config.yaml
num_hidden_layers: 12
hidden_size: 256
num_attention_heads: 4
head_dim: 64
norm_place: "pre"
positions: "rope"
rope_fraction: 1.0
qk_norm: false
tie_word_embeddings: true
parallel_block: false
init: "normal"
init_std_up: 0.0429
lr_head: 0.00622
decay_fraction: 1.0
dataset: "wikipedia_en"
Each number is 128 + 32 x the weight over the matrix's rms, rounded and kept within 0 to 255. Layers, rows and columns count from 0. Numbers have three digits each.

# layer 4 MLP down (transposed), 1024x256, rms 0.0695, rows 236-342, columns 128-191
158155142112119116085068126071133129119136097120109098099142161181132066128126122128137191111124126132142120162134138159145112100168116135148111145095141166155121127096089149112076147134065118
157089120127197141158138123101102109115120194079206145123117160065188080131096148111126148063069094097161116085101131128167123111128071116114114177129103126136190071143140094158089179150193105
140093161125138088127119123122186158139082162125144097156166138139105111196129182098145126154118145137121051123140144126101120102133074102145108146171084153156168127218142124123139112070148137
071158132100097107116165112118086115159155099093167091137080057086182172142135139131174179123122100119140112137079132120126121113137161118125165084093128071172157175133134095203175176104179169
117158118138113148113080126089149130109133085144143094140092176154193139115156188125136063156092123146070127136185089094116173078133176107107149141153096162108138129145101123119142059078091117
135115123194149146141152143081089135140152191082119126099139085063085128112132110103132108086133118073120122139101104126156173093108127168123127183114103142136112142128173166157088110102155123
174116150131152106112112081133112199198177176138145136117112102076109102109143126105148147161112140150128076127118107076115082119150156161073146121099132129146120122093080150089141051132133152
130155056078152101106092096179175126124118136081113128061142093113152144114124094103133133190125136156172146111135125064137104169118154127102151101122099145174115164127146162127144179130122156
119153123105157157144127057121153113118130196144135120084148055124069150104131123098114123183177138125121147067126107159085132170143084136165072167178076176073175095181173120155105077150129108
165186155123140133142060120130140176101111162147114102103146174107154110175110137132085144037115125157165041108133152143121145121091130178089108152099052137128101094142124146111171089129114131
167096125163135152121120126153184087133135124174160122104112102148121150148105102116154127118130134167101141140131135120120126156102144144096126120139129114168088081167108124136142125125143114
132153110133115123162109067138154113129108118136131104106131158126119060138077152180176132077161093167136159106126179160178166179100137158216175120128135072152131114155074135187102105178150092
120103127115121106054202136161113177159143125097152117178185164099081109124171148087190092106135117143093150084073200145138107160149088119097096057098161127115100130224104107110135195182134212
125123097096170105119117088103113085124157138129157158108115131187131097153143179141125069134146083099215133108127110152104086109167126102133114120150087098132158114100162083145180117121139088
101089079109123148118101140120112100205115199060152154163142099084141087116104145089092098106109111126137061122159129170169097174118120126157129158151163101127144114120203076114126139132127148
132100176157088106094154152152132095155157172117129130132102098116136158075168174113117190163151128182134092101077103112109150125119114075099161126104126133099102155119152171160140144115141092
181097074079107092115164150088065054067130138138093146144117155116110160140102162126169137160052123120134191135091150107141146166064134098121072095108111155175187122150104110132163122105105189
164137118122122139143124133077146123163068117120124087147164151069092143139103105142128135135107092113155108161044128147168136073119168174134134135054119132129118125122127153118112091124140130
144119128124207167144157145156087179064124109161092080149123121180097121168106140107163161128141150146107184119142179105172222145121079223133096100114139185117107066204092169102122125156147158
090147123103183154087102098104132172157144110229154150145132120073143110065127147097178158199139066112108156111145153091122135184120131155158075164120102090086092124171082125140139146044128173
192112156159140064129124085121099164155125054161126079123100133080175166148174116104094149182138191108148173114171100116143128069107147190130146123133094098088147142124133135083118125081123148
208165116132160116106145127113143139064129144085093146134149171149148093138099148133174102128134097123096139078117098104137080115098099099138120093160124127138100139157070189140139121069094190
130123152108145153144065131137112108133137175127171176109087135173166171080092117092175123145151151051128082112169101149151132150157132102083064112126131152108071173124131133118081160094161097
148178078102087164167156120185138165068119137163137152104103154120107149110042068077103103099077187176101142173175116087087104127085106065104138167153101123185135143116106084140155148127146104
148076119117091094109114164140089094168173145114174108151107150059156122155132154132086172076159113136139131145115125125084148124112128104097128175100137139166109118116088164129146060136112096
158085126082141081153141103094108116182166158171171080156122147132095090127145147120132113121087112130130120141085179124021130058161120126138178185085152134116101099084147148200089182113134160
148183203196101217126125156118148183163130066113180091181144128147134128138117096160134061074143120077080146102107128068069153158134135072056162121108141131118144144079174076133201106073075094
182119086167172169123111099142144130133069180116082118132155129140107095123136111081145143097111110200080105130097151119108161103142140134017159158122151132133124148076122149182081076134149105
148141137113121134132115127112118171151081134121141161153088167136126161110108049068139159120144144141105105139128079159103153136125147109113127090154162058140082116129126145100182114183174122
123181159144132100121107132167147086114131164162126134147139183099170105166187045129188157099165100165069157131121103099118156148137091187077097139140094157136174141177135121129140110122197137
097121162165126107168110146131175099128104142103132118108102135073174149134134157123097114159144145066125101116121152137163075119049058121130102131176143173126111135096163115127153171100173177
152164118171137066123135077105138132175163142140080122172103120081143138143167169070169107080147164118097128120111103177114107088151130170118103106138132169146114127116156146096121146069084153
159140106129160069115149113145110140164097147164102105155126118127146126152148136097119130217130089111025079123115130079082165122119178144136061164164120127054163115138125163163104182123132131
145145104101139166112146080139120176148179099125091088163065146093142112086115179140159157190168109113105101175119212109097084189160098138174110081088133146084118141131124080154151097117101104
170127142124136105130077130050141098150085173138156107111201154081128146147108132119145108181138109142120090108110158120183197124106092152159158113110107146069130111087139120176130122139115153
143109144154139132127146114090147102142186134159149132175123102088136160158141176126126184089144079160092132106093143120129093092134068113117128127138150151164064113155090162130116159010168139
145090082125070067125134164123092106116148117174110190109089126098161111105178185161151139095115194131123138050112135103073111155097095136171108153057156120112218118136155098154177136144051110
127133088127078100180103132116101127173182173157184101099082027160123129104141190130167147087154194109129073136114115093122121224061120154117119100133116165124140106122128109102119133150146124
066110104150160037122108146145131171126157102210158113101120130183158099135149146162112201090150191077130083160126118135161100111152129101117123168136142185045093168124146096135145126175131101
162117184163153056128140097140151134149147143132160101093076076140127193203076149118093102101148196129117191137111107129160120145090107118109112037118158136180162154127159137120146106134140141
127149142146147105142111117120125109196081151108154151204154159105111095168075137095086110157104139124068099120126083120129143105176142115082223187103111125165137137104153156100104111052099145
149177115124052164061127099154110073108138159139115147162167139128083113162168148127148050165174140160134122125146160076126186117108132135153135121111086090157146126180130153105125101052119107
185064135136109072169102146136134045137099109166108089092156126155146104137087195129095127174159112161114145095151089150133179180157136116155063100117121128117140116099174085126110127137118161
081114082153096158098089152165122144085125170159117114162094121192086108174156147124132081162123119136137151157205122063086091177136165113091137157112119138168158123130095145117117138160101137
148129114136200076134145142132102100210145138110093124099119121124117153136111113146117141148133143169119133147111137119144123128130088113141134107126151097116131145114150147070118089116096099
081085095169154118092104121122164163131124170058167137144130126149172148142131118064138104148150117103115159184155186131166173099146100166081174111126145148103103119155121127176138092149092163
150135142171146108092096173087150147136129115143147078162104144096132098110156121132104153109152176146154114084166094164159133105143115136110162163102132175150171101152185092137159157139102181
122143175079171093134106163101132123086118174048154097116077112136120190158088078128112141170121084133104125136113078121078173074137015096121085133101084202037124194099139084124152071138064118
148212112145127132142157131128139177111146168075134092150148126119150087128129147147099142159144177136148163107138124071102136140154153148102141129181083127160122132136087105121150099130101126
091164200194192163173137112165059133153092150114114111064123122132138096139146193147113136175138106163161115104150164080127122131209141135155082185131080095104148097101124101087112063146125114
113144150084122122081093098126165170119168107127113057111127168177137139143109103111153138207116144127131140073147136151111149137139171114136073112154135083145075131140128128164154104173089107
135129117165118170124113085056131109163109133147152055154119101137069166115173153111143124146161072116156173142101194145094136079061099086104101117123194154211148119100191045114101168116170109
123089084167165158118086134145175129082128118108093071130130129114137101136128100118130107166125100126127069147067086182120146131141164117086119140144143115121125131092159085156147085135160116
095129160151146132141143147141108138111185173119149138168131178116130197068154121168142163112125203075059137142139131094194144138113103061102035115106113114059107148148124142114160060128103179
192045129136181171154136180138141067188176118117125056131150116118112096101157100073111124130126123154120072113094137113096137132094109116116150080084068157134138043143158097134131178088195095
208148159145101117128143114135097178083137081104109082158119144085108100127155151108153122105122119114163084172123145125046139136121175073131156080116161131070103167140091068089113086184092122
159175100087136137134160091119139151089143162121131125114164069113141121153151097146128194074125187134154080138163116087119140123189134063106115108096086126158137158204106152132078149176106162
131121070129166185148172118204058212109152030192168148067144181115121064112100053138170138097174168083123183114088000084125137191172238067113153124100113125171139207124071148131179136248129149
149164177084104222112116129122133133120156099131091087113137111142154151075143141126088148161112099134135084128098125089117137119152174107132093103148127143094124141131096147156131148198089077
165100131055117108155117043117103205112111109156140150106079128138134127159083156128123124140081093119150123143120164140071158185121130156111079152126162186129090151166086155140156145173159152
137123146073126104094159121152113169088199061136144101125131147148119109134108141141111164142102088104127105162113132119099082147159123180157151096126081144091124121102133166154155180143153131
120204155111168138119000103129121114106126145149108070079115117202130111182092138126118141153127144061135091115169104145146142107166082103164130139151133152143118092109154110106107162180087117
181154089101139179119177162150126142129125156166080136183126138117095130112108120122122156148115101091091160147172136096198131152092081140118119057106170173151114133129134161148091139104102111
165117136125105107125124110053083128135154149162146158114113111130127145200093184140186124141091159101088169183132077170107131104164121156082167142064136158070094087146149118089090139125107141
135133158137094154133155099151111151125119107130135121101107102127108099155150106099158178169190135103101145106121123134122153125154086167189152122123157096128115122177109116113134147125117136
117189076118166129154132099121131128108123100104130134107208183123159111134078090131129099145154125113134126100155136132123148100135105125172100126147116124129120152115150130098108103074058169
157124068182119096121127142174160139114101152117202122147122102147095080071081134159120093084098132194059139102109092171187117087155177084150118159147140140132097161143118155193102090139105157
149117116112150166137109139121082158159167165073143122133129087107178105128138125153141098107098120182074059171125143133120132115088104153141136109061130126067141126101075135134113075152123110
097126129173138126078116165142182127116133143146148110111109171156099126112130126036203174168148193092137176132106171094161064111116102093128121083170134134132107181152128112158180111122115116
136160095149098146175133099102149141139101184137121117096135156129153105155080106137147085182144123118130177184086129134139171132075093164113125111195129101155115107115147116156163150085150099
126113095138127096161098160148150136139147148170087179117107109145202122097123121126176152119162117211121096094160107133119153121080115145158160102141117070100152110108132100102171138063086104
118128169134094102074102123157152163099175107087119132156065140108152140107111090149127211131117123125194086147105107120094120063135159109122099141186098122088099109185141133130131105091151159
078105108147143167109146099095081152121150071153059160113156124135146187129146137120198075129114176184103095144088100147149150125120143066114145105131071097163207167139168166136108130067036074
133125147169108129133059159137137109105130130104127136150107118132075185145130149127131084103171190100103110095175148143172072169124176156144137186133127169147086108070147131108103135082144132
100061185121099126137124091136161166121156116155111124110085112132137163083072167110111152128100171109128077116042107112106106125110180117119088145109129085155168133095126207072147176090184099
121131077163149083154153129157133161147097135104131153145118175135155168132170135126121100168145172165157139156108128106146107179121121147103077114105090107123169111127154187095124132111136175
080126091108118102091083085140135118105111149055176131188102089147135120117114100069154130155081156116185136117118136102111098119155124201126106153183115095141138155162100117171138089110128167
082135167141188144089097105159129130095181104115051140116170148216114197140176079175152164085170089122160144118115168151096137134133109127152159103140128095111080134106140128187100147101100113
106114137123116143138132088177105078180114113096088168142121135119164119135165141147089097136118131153115133153138164072098098167070141071150148129115138125145157168164100099150123111166145189
170146165115100110125164099139127130150170120133163103117200103168106126117181127075127089068139159115061090100121154105139158182125107139105039110105136097076097142174115156065150144131119127
085150153191094127127130071086156139101112118170131145060125150095143142163174088140182127123107086131223122117146144108099152170132113125151148156138106163188105129127148098121124130124115124
155111129122097126132103127121162145130108163127066167143163167148130114127106093153109117145137096114165124116133121148097088131093131114124144143112127081118145136095104155146119134135076122
147066062119096064126162087155154112137135157152092129066064108143136183126112127169130169151113056161131111172103111159133163120191088120124142083147125127115154148157135139101156122090155134
138081096156137174154114075140126100118097104049090116144153154092108141113101148091167134106069133160111149117071143139102146090107110124096128181116126137150103075147129131123139093105113158
114158132082132114189193104174107141136076153118162102186119148138126097146151121100106104102138135139101089135151138129151114090085104138118117156119123084160091203119166156114181126103135125
151091125123190151116103161036126105123121141143156105153134129158136057066133150096097172098120161117116103116100124200167124129130122042151197158116144180081196083150061139135168092146172166
176108044130160133143059118096103119182121175104100129100125169150092090128165113134071165150123130156138122131162136051143146101119107179119143127126177075127151104191192105181180113115108092
129138117159106130116167117119093208074121115161123165156135160096137140152135143101118128144069125155172145162166108039172075150142203131076122085107141109112114114081061134157155138149091143
115140097157149121105193140091134137146130134140116134171103122137127165131161087101173141146137087160105141155116152157116142114141115113097121147110115142146126078124125099070100128101122146
149146184132159177090115128111156170141114161098103212143117153086120059066141109131161123184093143123120068134145120118139105110104116102139156157115149097107138109088117100162159124145091124
156191169143109099117103130175171114139107097150118163158084109117189097117116137123104168131175145121072098126134081123104130193190118123109094119218089080121132139149135095118066144155122136
078144132119083140100119137155201169119147127110077144149156142109120125170104168078130169110143114122151112093083127149094140161177123119073091101164111101120112133174090120089116103128167140
160092104162139147106132149143144086100105157203146137123143159169108122113124112125132102199138148146159114130112105153149156165098092139103097085088038155115079112128119124091106117133086100
061101122116126161126091134097100155134149174134157144137132121106165140163094163093137184123090125147108116169135106163093118124131078132126136086120063120088069171137116104112182094131112167
092133128120124141159129118120147150152104141084111182130125145177126151104157096143118139136149091153107135130123093187172193080169132096145144125146100116153093127129118104124108154143161094
137162138083111131113107172177140132106137138130134133080105149114133152121113130152055169107127130123146124109111195146142070094180115154183136081155107103145098121093117117148092217138067092
122243111141148078145150145074184127076087070073138101212179071121093099117205099108175139116126168159130084165190146187117119139104133078195141044180178125127164156137185111116093142173123132
158194166184100115130111129095118118173111146125136098151128088128151123095215143107116149117153153152121013151119104148116125114119145098090104102098127184097129094050097149137115102127109098
126099116123076102105127159098127135065119172121113147181147136140156152072130095156102146152125128152172144118137150193123105150153121126124137124141157142111101147165113130115142193089124104
108166098156157147133151060140181199119094112112191138136131099139149214202198119121124080080139130177110174101097083142136170158066110135166154127108084103055131130101126136112131177096111150
181042075126075174089070171126177037102094120174187114226114176119185198104122133108213127136194029091158078080111095136214077141117073144197137067047169149222205168106056079154135172079053138
111147126129114127138085125171127075138129115130139119090085121148175123119114084165169062083095133126208114165097090161176115094115128181123107121083163107150156107136162112150097137086090118
124102049064221130107152092130152150091115131168115128080143152108130113156089140194131174114118198162206162105116135143129035157109123105117110100118154129137165130153039113123124101118088148
105158087109095139174129148099097112137166124100144152149170166112135055120177126088150179121090175141079066076122154150148114118102137098097119123169119110167143104158131181133107137104151154
165142131135173157140142085122112112148103135120137125117119136086108137145124150114146162126132120144116099152128122158111121120156156144087172166116129156123134126185131141124107094139087107
151171124133054102151099109121159159147102154102133154119144119188115108125133121122111098156090164136085126116138126142157153095136108132114118146120117155097108126149133105111161148115115135
168158119137119180103199155115112142167121079097140159108113138126120159146130104048136123178092092105083136117109129114136084112158153100187160109091134157063145120201156170163165171139117178
# layer 4 MLP up, 1024x256, rms 0.0846, rows 237-343, columns 128-191
168103207136128157100142118049142109115135103142165133132119137106154086125132117116106121141083101102125185138117109168107143120126129129147106060130131163127127140135106197076081065177128150
102165115162115161140110137118097097115166107092108169067098104113117092103106077195153123115152085127146179138139125113125143154070166149100117143115162087099075109141154128130169138195137079
197108182129173063081163109196117175113162108182076151148148108094168093162162126137163145127149112113184157109102088056178107082140157147122132110075109164087114132111109104084120156108143115
213173098109192090179155166181134145157179103171136134171092141163124143089093121107077207101136127153143124139124127074127111171177129115093115141128121105135139122110136116155126094148138098
109144142113097087131169102104131140060152076149109094145102198139163167151144125162146142112123104093136148105168131119170137141159144113159179088145162180087162125130114083091220096108082105
146107142150084150098146101080093076172126122097133198144131130108088122151104092141101117125052107114147173092122128104160136145081142143131147147161165115076120102140184172130145138136134155
114157187138121155155143111054114173129113149135126118086158141185170081144144115112097139094109131079109135049144137137158134090054157171143138114150153147074129109079116110105117123151210118
094087148191171106132107175113113078145125076112139136093117123115134069082223168163138155156098164122180131188167145138099112106133142125045108106150116148140102233102115118119151138141086079
123081084150163084101132097092083142068147089147131122152181151107096126146125184123137098117076069189109123089156149117143121153155128130112161105159147189109094180129146178117129137147130164
145107134125105075134199170119100115113162148112127095124124116120121127143099105172129077121131130109124139162164104181168128079108138118193122068112103149098153134190088103179096155097111111
111098126155159092070105164117084171100108118163132186094158097125122117094141103153083118147118151132127152130185103109054141062147122131099127163131138113128138131103147102091107163146100131
156133114071104078128087096127148099086127087133145101142162207070114146093107085129122149148197173082148111096177132189158115106095171069135163132084148151140160107117107107116056161160085110
119137193141184169135159124112150087139156133098170101134149072124144126130116096179114162102132038084162122060141098130177097105068173037143152163114098140080158130150120042113165181146116144
195144216182119115177127144118131113099126095135075151088130164149148143160118113141195133106086164141166136101165138118147126105094130085137101071123182150142130227152028131194123069110106087
111128087122084118138114064131118137116110118121188155102179060104102082065160184124116117088108125104130112107149105106089143147097118123143119091138082149128092105142091107152133218140172145
121117069109116145117165078140106127221176126149161041122124185158044196129098108149089186134175123135149109107061174105126138158080119122143093097159126115055223111094155147216113143118120099
133080164154158116107112195165091168135184090174116102074135115131138144111141140132083132101130130125169154116155101154070116086121138124146134147138153112138123134129141078133139164168157139
089120135182100149140174141099119098107131066141142174142102191166098102065153113156023151163166110134112148165132103091113108174110131136125117172121070186099153127129109194134130158135118120
080108117131183185134142105141075165113160079169114136142157154121122075052036149124236229127112096076178151055186083165064109113120145122160101087079155141138133159163149179162152170142130084
132124150122166102188123186114172168117137144164190158197151196141098106149150130177139130176103128140099174079123190155091111161119154081133160121104156133120162184132124152136103157180119075
115161160175119106126172144082140122082123104185143139138156097145082159140152120155106134119146209119193115111149117140133155107108154090188173145145149138116200151127177095150104108097125110
128117110125134065102139059093158160073124136105131117122119134138125107127112148133106154133129099137105197086082113149121122108143152130154166149165151104121168113084115146164211081146131152
076158112125127107147085120153131120161065130112173153125177099129090107062158154151144090144186170126110082102184149170116138188119093089121130123065142160182088139072188150064077120146119134
163081174160194154043203125064154123122113179168134095094143158129060148118107094144149077125115103096113157082097063133102115172156138168193083126175153124126130049130143141136088067155083068
132114131142119136048155121094067114147101123106107107073110177159115082086135110146066084087152155094117169142130086118177165090131142137144090065177150165077153163087112126081121175172160135
100196150086123149140152176119082096095053103193167079110123113132105182212064122141165107107117099125114121130112150107112154161143117105150145101148106192105193112156151111123133122103062118
155145178152101127177100148099114156136157099117133142079066159121119114102105113113131082113159161128138124123097105158129096207137154177169119141134145109144140114156118132126145147127184109
117091092102068141126147142169093086155090083117158171137178113132078106148176167104130111140144173124134148117185139141085124123104139104154174088146082153143147139139086144109091066127117192
112106168151064154139140126084102050171151117166157068189124151155092096147133129151109086122108169109072115130110077143088158120183135060153121106082176164099107112097134117129105073096087094
126091154117124138114102134111171141084126137127090084087171202175096101092114107142209156124124167115132185070144155104193127106103143099136119146154107155173117129116091117197138136144087050
128165143166157115125135164136144108085120114130140189136148164144138076117101110176125134123133059163107142099143127163137135163135114100139179153181112068098120077132134184115177087150184147
184143161118027088125107201096162104072099078067154146162143175099167110078138086149150124078129101121173141109102100156152050142089148092072181148150138134155087140098139138122142120118110167
178140135077128156080127123078150085158109112099121099127155096153130143151116112157152123119147047143124165174124129130117154145046153116171154133105146104122109145120111153128119120160100124
133073138156114132171165147128162099168171103121153154123116107077076144155148137124142087135118069127125100060126105147090110117098143131168109157157102146106131168179176167116093088173144098
096140155115187094112164103155105140106089127120164140107151100088091120101170058091094112135201196154133099131142117127148119094110171140107103164169159127161147169095128095173092161133117089
145111134140135136125140082089121154129156066128162216118043075069155093095193149130131069154138136169187126106231131109151099142054154126185104096120116123134134220152133124101150111133205102
194144094153167093154127120116130131147141130128124104104086194185107135131182074208102081100141160083179142121108167071129094095113087119075168082134144131170131125158113169113098122114109100
179083150147162136149189122117118126154122038151196174148086075127087123096156145128130097111127092086122155141149100114123138149087160115060183129104139170099116175134061137134115154168131203
162025128102128113100130141081110126071142075166101215039110071137113144129095116163057127113120138149101142177140124091047115177133163128153147000073114139170106084124134115124151093147089166
161108142133163105149169185141110090141143123171158147107095100069088128170127124125096130099168167113122200067162141083119143115122158071118144132064104154084208143161163130109128224123125128
119107102145158161095165114170079110080123148183112111095167110097113101101160108126116087061114182151084113103090105104104157162144139080101069118128118163147116103113151167132090169199069157
049137119108079130150135126134137124127175129182158174133098143109154152104157132151162110095142138097128119120219142124149094114109159109135116124121153126119141125094157171110151095168160129
152147156093143183173151096099122103171181111108187151155124152077095119136157104104132132093106096099120121160145103157097144100066128104142140147079114142108111184155167137142094152140155088
138153166094122181127123123080147132074121118131133138132129140095126135154111101129080068094140104116137149081148107144103124152121166146133150170209110125115114118136105108165119159128166127
152085129092118090082091158192109092167123139135117127123174135155119082096127168155099125130129098100097184067107133127089189132229145123147136099135140113147170157113089158137103140134116117
078129124181127154087124133124115168165099125132110171098139136114081078116084077151178099127117093113093179139165138209148196151075185096139108071129114100169104139125122155095122114117078063
140128092135178151111139110085137117149147123132170143178102110133129107109129113138123131113160064117147163100097089105086094110141098075151076163099096217064101154103104105146107148157115076
152116124164113070120143101138129113138166065124120158072119084105083155156225155145060095139101128106126110098115157128125078132083119127187110078193164111153150114113125125122097154165113089
132116109138106127090111125051110050111153151099142128155090117102107163112106182160115083091158097098127117158139163180185110171141114051167114081147135168097152162119129156129178118142184169
148082117180152151166162181126102131101114137130148087101170147101097190143141102164137183083122113117153141171140148132169123173140148102133150132108077171070139174102169137094173139117164164
175155131110146190185162125106112104120122098167156106117120081141098057071153111092112161090136153109139133167135186142088019140055126180131136164036171151149133129159182134153107100109139053
146140124170155140119129098132100131160129119084151115145184106076139138172125114158120076094129139114112180109191143093084168126126149171105182091088114136118106135117084191160076145105150094
106084056134055179092147131089088068060133106212134179056101095072084132138223121095078114175161154106161194083229161075180155097046161141121179128110157155135215173127100097100093078143094158
134039147200136138129136130129146120101131118121112134136176137121139052136221163125104140120141072122171132131101093100108139093101133115128147080179148147149117121147134109116139129145111106
099125133062135207140144118108175148094048107122107113131172121126125147138192023125237144138157080085140152151168152137176083122105105122137077143132170151086113193117119137158123105169156000
103091154196164101153104142081091101144067099123101133102131146129141125162090160130133105157131105136127169105158117162131137142103122139123102154118159121106072123080107169142168097149170075
163096108120156119133112117113064149033125110188113082116151115160097128180172145181109184078099091160149135107155094081123119127089198107095146146120174094140098133160151157077135132144105087
130116131140112034084155147089122133036092115132156129064128166155098112069109142111112134133133115118132207128103118042099094142150147092128096131111119183121096074107062142104173128116085128
149066159097041064147150074123130134089121130168110097078135150187117165157177065164078156142188056115067125105142138164119159141121173126173118132112176159135062115106147177127111128242197139
128102200205111124115111119119103133105113087151109114073150149112095144085108121104139093136110155106128091128138098164150084047136161154134124189088184103110095150105201128109179166088094157
189075124118062107139159176112148131120119137116149153201104087128087079112118073110133090098157031099147127122097148170130148107063175097149155077103152157129157168123132137123101124180089127
113113164157127091128109133101129124126081115127129118102076139164112116149146139141131070105095135137138092095092086198079129147146158126191125132174138136102125116103065090146121166096190134
133105098137144126159116151127158157079154088138113135079144129176153133145146096136152156187130162131127160104158122098144134112096136125160151136123129083126192177174106127181117124174166117
118102050171078116109119141073156097138063127132120159133121097112123130136143112166100046096121157105148112094117112141133120140074130087126148133145133160101206134178149118158176155202164167
113123112079097075151105144143108070152127153146134118123081136173129126142153145116158143135104093129135114118132106138146123191163147099129137158156100122079128098121117145117204026189158096
119095091125101167164115173051125125104080133087183065184137120097098144121108150116120162081143171095115137065138123168178141045097150129168112161112123206169146167103108121127090128112070080
114122183171133146178129238188147169108131058128150122105105137089106074146168107113147131078091180126168072104105091175127077168137166128192146143142132168068159135091137138182081104168184091
128157141172147154084077152127137099158131115176128117097113182151096119058149057101111231165218146064104098140148131126179087147113152068126149093138138139119125121089097116126105076133077111
137107090110188092162164129150146112105128099170135135095109130131097103087146100146148173114157146149182123109154121126142133115149151060136155124106158141130127154146138108149131128119096117
128121180117139199126155137116128099104157135123140118147197143120129083105119066135164147077059097081122146086132140159149133101049173103123167112100105115116084159116160143132091144109193070
130134236130154137149127093120097097127139139184161102130123108054095139118182134076119145096165194145131122113127090114136113159111182135149096177093150180124158104074155144100104086095133185
115088129152081156171130184110091139127166017143112150128069205130101111055134111184135092122160218080198134145131132179149172099173153127120173158146129143113203125094087133144180134106067074
094064117119128154160154128135112152108133130176115149115103115144140155121123121150183160132068128115161135104109109143140079114141148197080137128138164126094090199110114119123135147177139102
104110206111087142114119155153074097122160089137162149133142124075104127066119179111135113119168097122096106157171064128151149160078138156151146101081138134130170151085151168139132124136165125
050061133134083164152120153097088096109139138153202123085116065124107083106147158110174108134116092087086187100142080147142104097078166155157127151123197164100117151113145108153113159121164131
139101196135172144162164184185133152099109130175095090103137127109110107155151128142105113083185176121092141138096118132150158129159120096114174122118137184136126094119120152100113142107129118
179088111114104082142129187146125032144080103104118121181103105124124086116179148155129107099184136113115139083143186149109165190089143116119208142090133195148124158142112149147139112159081149
039141117132161142112162182158089124092210194128124194128153150113095103182154133182111143099103103089125134114110178139090182120113138096145119147185151116103175129112097136094105097109170134
145092141134156047104091147116121059110147148134153159170123097090147136089103140171152179103191206082138126124158098127097163106190115126177203137073194189104163117109178159075068186159154117
123143112130100139120214136079074097108092111133132136133128144117056138132126169138131165085038110104137121135133126190138129109121137122119094156112171180080151133078136152182170123110118120
118145057163141122107132171127121122118119113146131133137147126132100112116113116152170052140150192115086101125101138168113192149171150142093148136131117148109076128112092105156153182136129146
113129173128151162146149148082098174084130116141124108115150109105154107121126109134102145083133159114108151059138143112114085094095136093123145147202083107107056131112079110130098164172117177
126161140125094125124150150135092150124154106108151084112114098143147140135122145132096148111115087150140142122171125139145127127108126143153075095143130167114148146110066134146169145167110079
125091112183164168118157124155116143114171104158156094103171129091142138131161166142145169133178143079143217108101116099123125091106174135128149092161137154144175074123095105095137104130092121
063171138116139059139134148119126057120154150137154115097138135187154095090134155155131109103100171108157113122195098125095125159084148147105093138152187107128122181125175139161133163119103087
122087160167159151131100142061095110095159078113164106111127121112110122116147137154139072128143056185193163158165118148143164131100109161150099109135138138120079173115130178114149189134155126
129078150137132093132146134036094148131146149156162152143189133095100061066144113102046110151130080098128168170169106108120125166052124078126042127161106129140142114118146108088174130162154132
142108102102105127132127140127153117146144091163139104108096141128124128126093188145128115065109101139051121075147104150154125113127137143164141134165143114126092126130107131158128134166087085
129128094170120087071167139109105127129112105151079072152103177151130125146071078147076106133145193119147124184159113123130165131103124114130117107138208130159099121081130134104112140159103108
174180168152111071178136136131085120151090120139237181095091080101121041055111130197124121083147100124120130116135047133135137178144151100121145137203131125129120144124150112142152138152159163
089124115147152157113164127065080143120127130102188112120101174115145138097112097173131107108158154091129136140163129167146094150099140162129129169184138089124116107111169081154201132183098126
196128097164103101105126179072117153126108096113149143103092146144117115092151093163113118125164132123121204094133115080112122127129109159151134136130151147100173127104068095148121127122183080
132112123156126144117127101104136118097137212143135097156141108129060096107141122133052127104114093068165094152101122140137171139124131112127126104096080193121183137152124184172100094147114132
186119084152136090138172164083119069142074066126116118122105111149081125077086096156138103114165066122155142128107122155098123204093117147139138083087165174106199156123128139138182155127061119
186119121146127118190150108071138070178107118097101120165114084095118111161167134168229128142156116096103150131133105140155112152137141111149180175103169116143136158125133120109129073117167127
140032116166129138147151144119071115136151135178100182129143185163148141119101140139149131113175076084109128122108071128185142120114148146118111194113136147089111106143165142109153150145206133
094117125159143206093185158150132186148117056102107159161209107110119086149157115172170145144136110076143168146175166126198110099060138127108114128080120114093092176084088137115091151121132087
125134107098146141137120148159140088202090075118179124093137121102141133142135171094153128101137139110149101168111101129162178089119145144159126149140115161109163131126111149154159122085139114
176102135104139141126149159101126199187092074154119140135123037047110114166117107131112131089091144054080147082124086135137103174132138090141227105045094138070174121115109135126094151137089179
133046185124147163081151149102140099156188121138166119156129116095120123082088201140113187131188127076132170067202119118146116125198142115155195105059163169140148071101138072117106084124080078
092117146139159144098177161126149204125180168153109137126133044123171120158181062146066178123102098130150180079136101089085154096154117169148098131127077157061169165101087078094116052156158116
126094179158081161107149154120112071129214135147174113093095191149122118110160136121137115152111042107138128116150125148123122142102140124157139144151133164112055120102156169149125143139159065
140095125118094051055176125096127099152193117158124124089136085169070104143148126163182111137148164100149101157146081178061181058155131123178116119099195144120179125151126131109074193113098158
105141116118138115118178184145135138141158096151105126077145126171163120133111101172120127103126077133137171083116120115172138135111104102142077094179140136117103107131101134124151172144159153
121121121157147124106151160119101107086152117110149128123087112100099120113183128128175087118079129154128159099212148108104157142102164141138157114219113168132050144117124141076111123140166119
099075086035147128112153173129111127150101140117128132111136180142056126146138117204089100155151095081092184185167116141116176158122099078134029156180073150137137135111102134061150097150134129
145099214072098106072152052142099109120128149184191099122106097094119157158157185119088099162145131137136137146160074141058113126088145127147175148145214156125134117121163113080092107151190105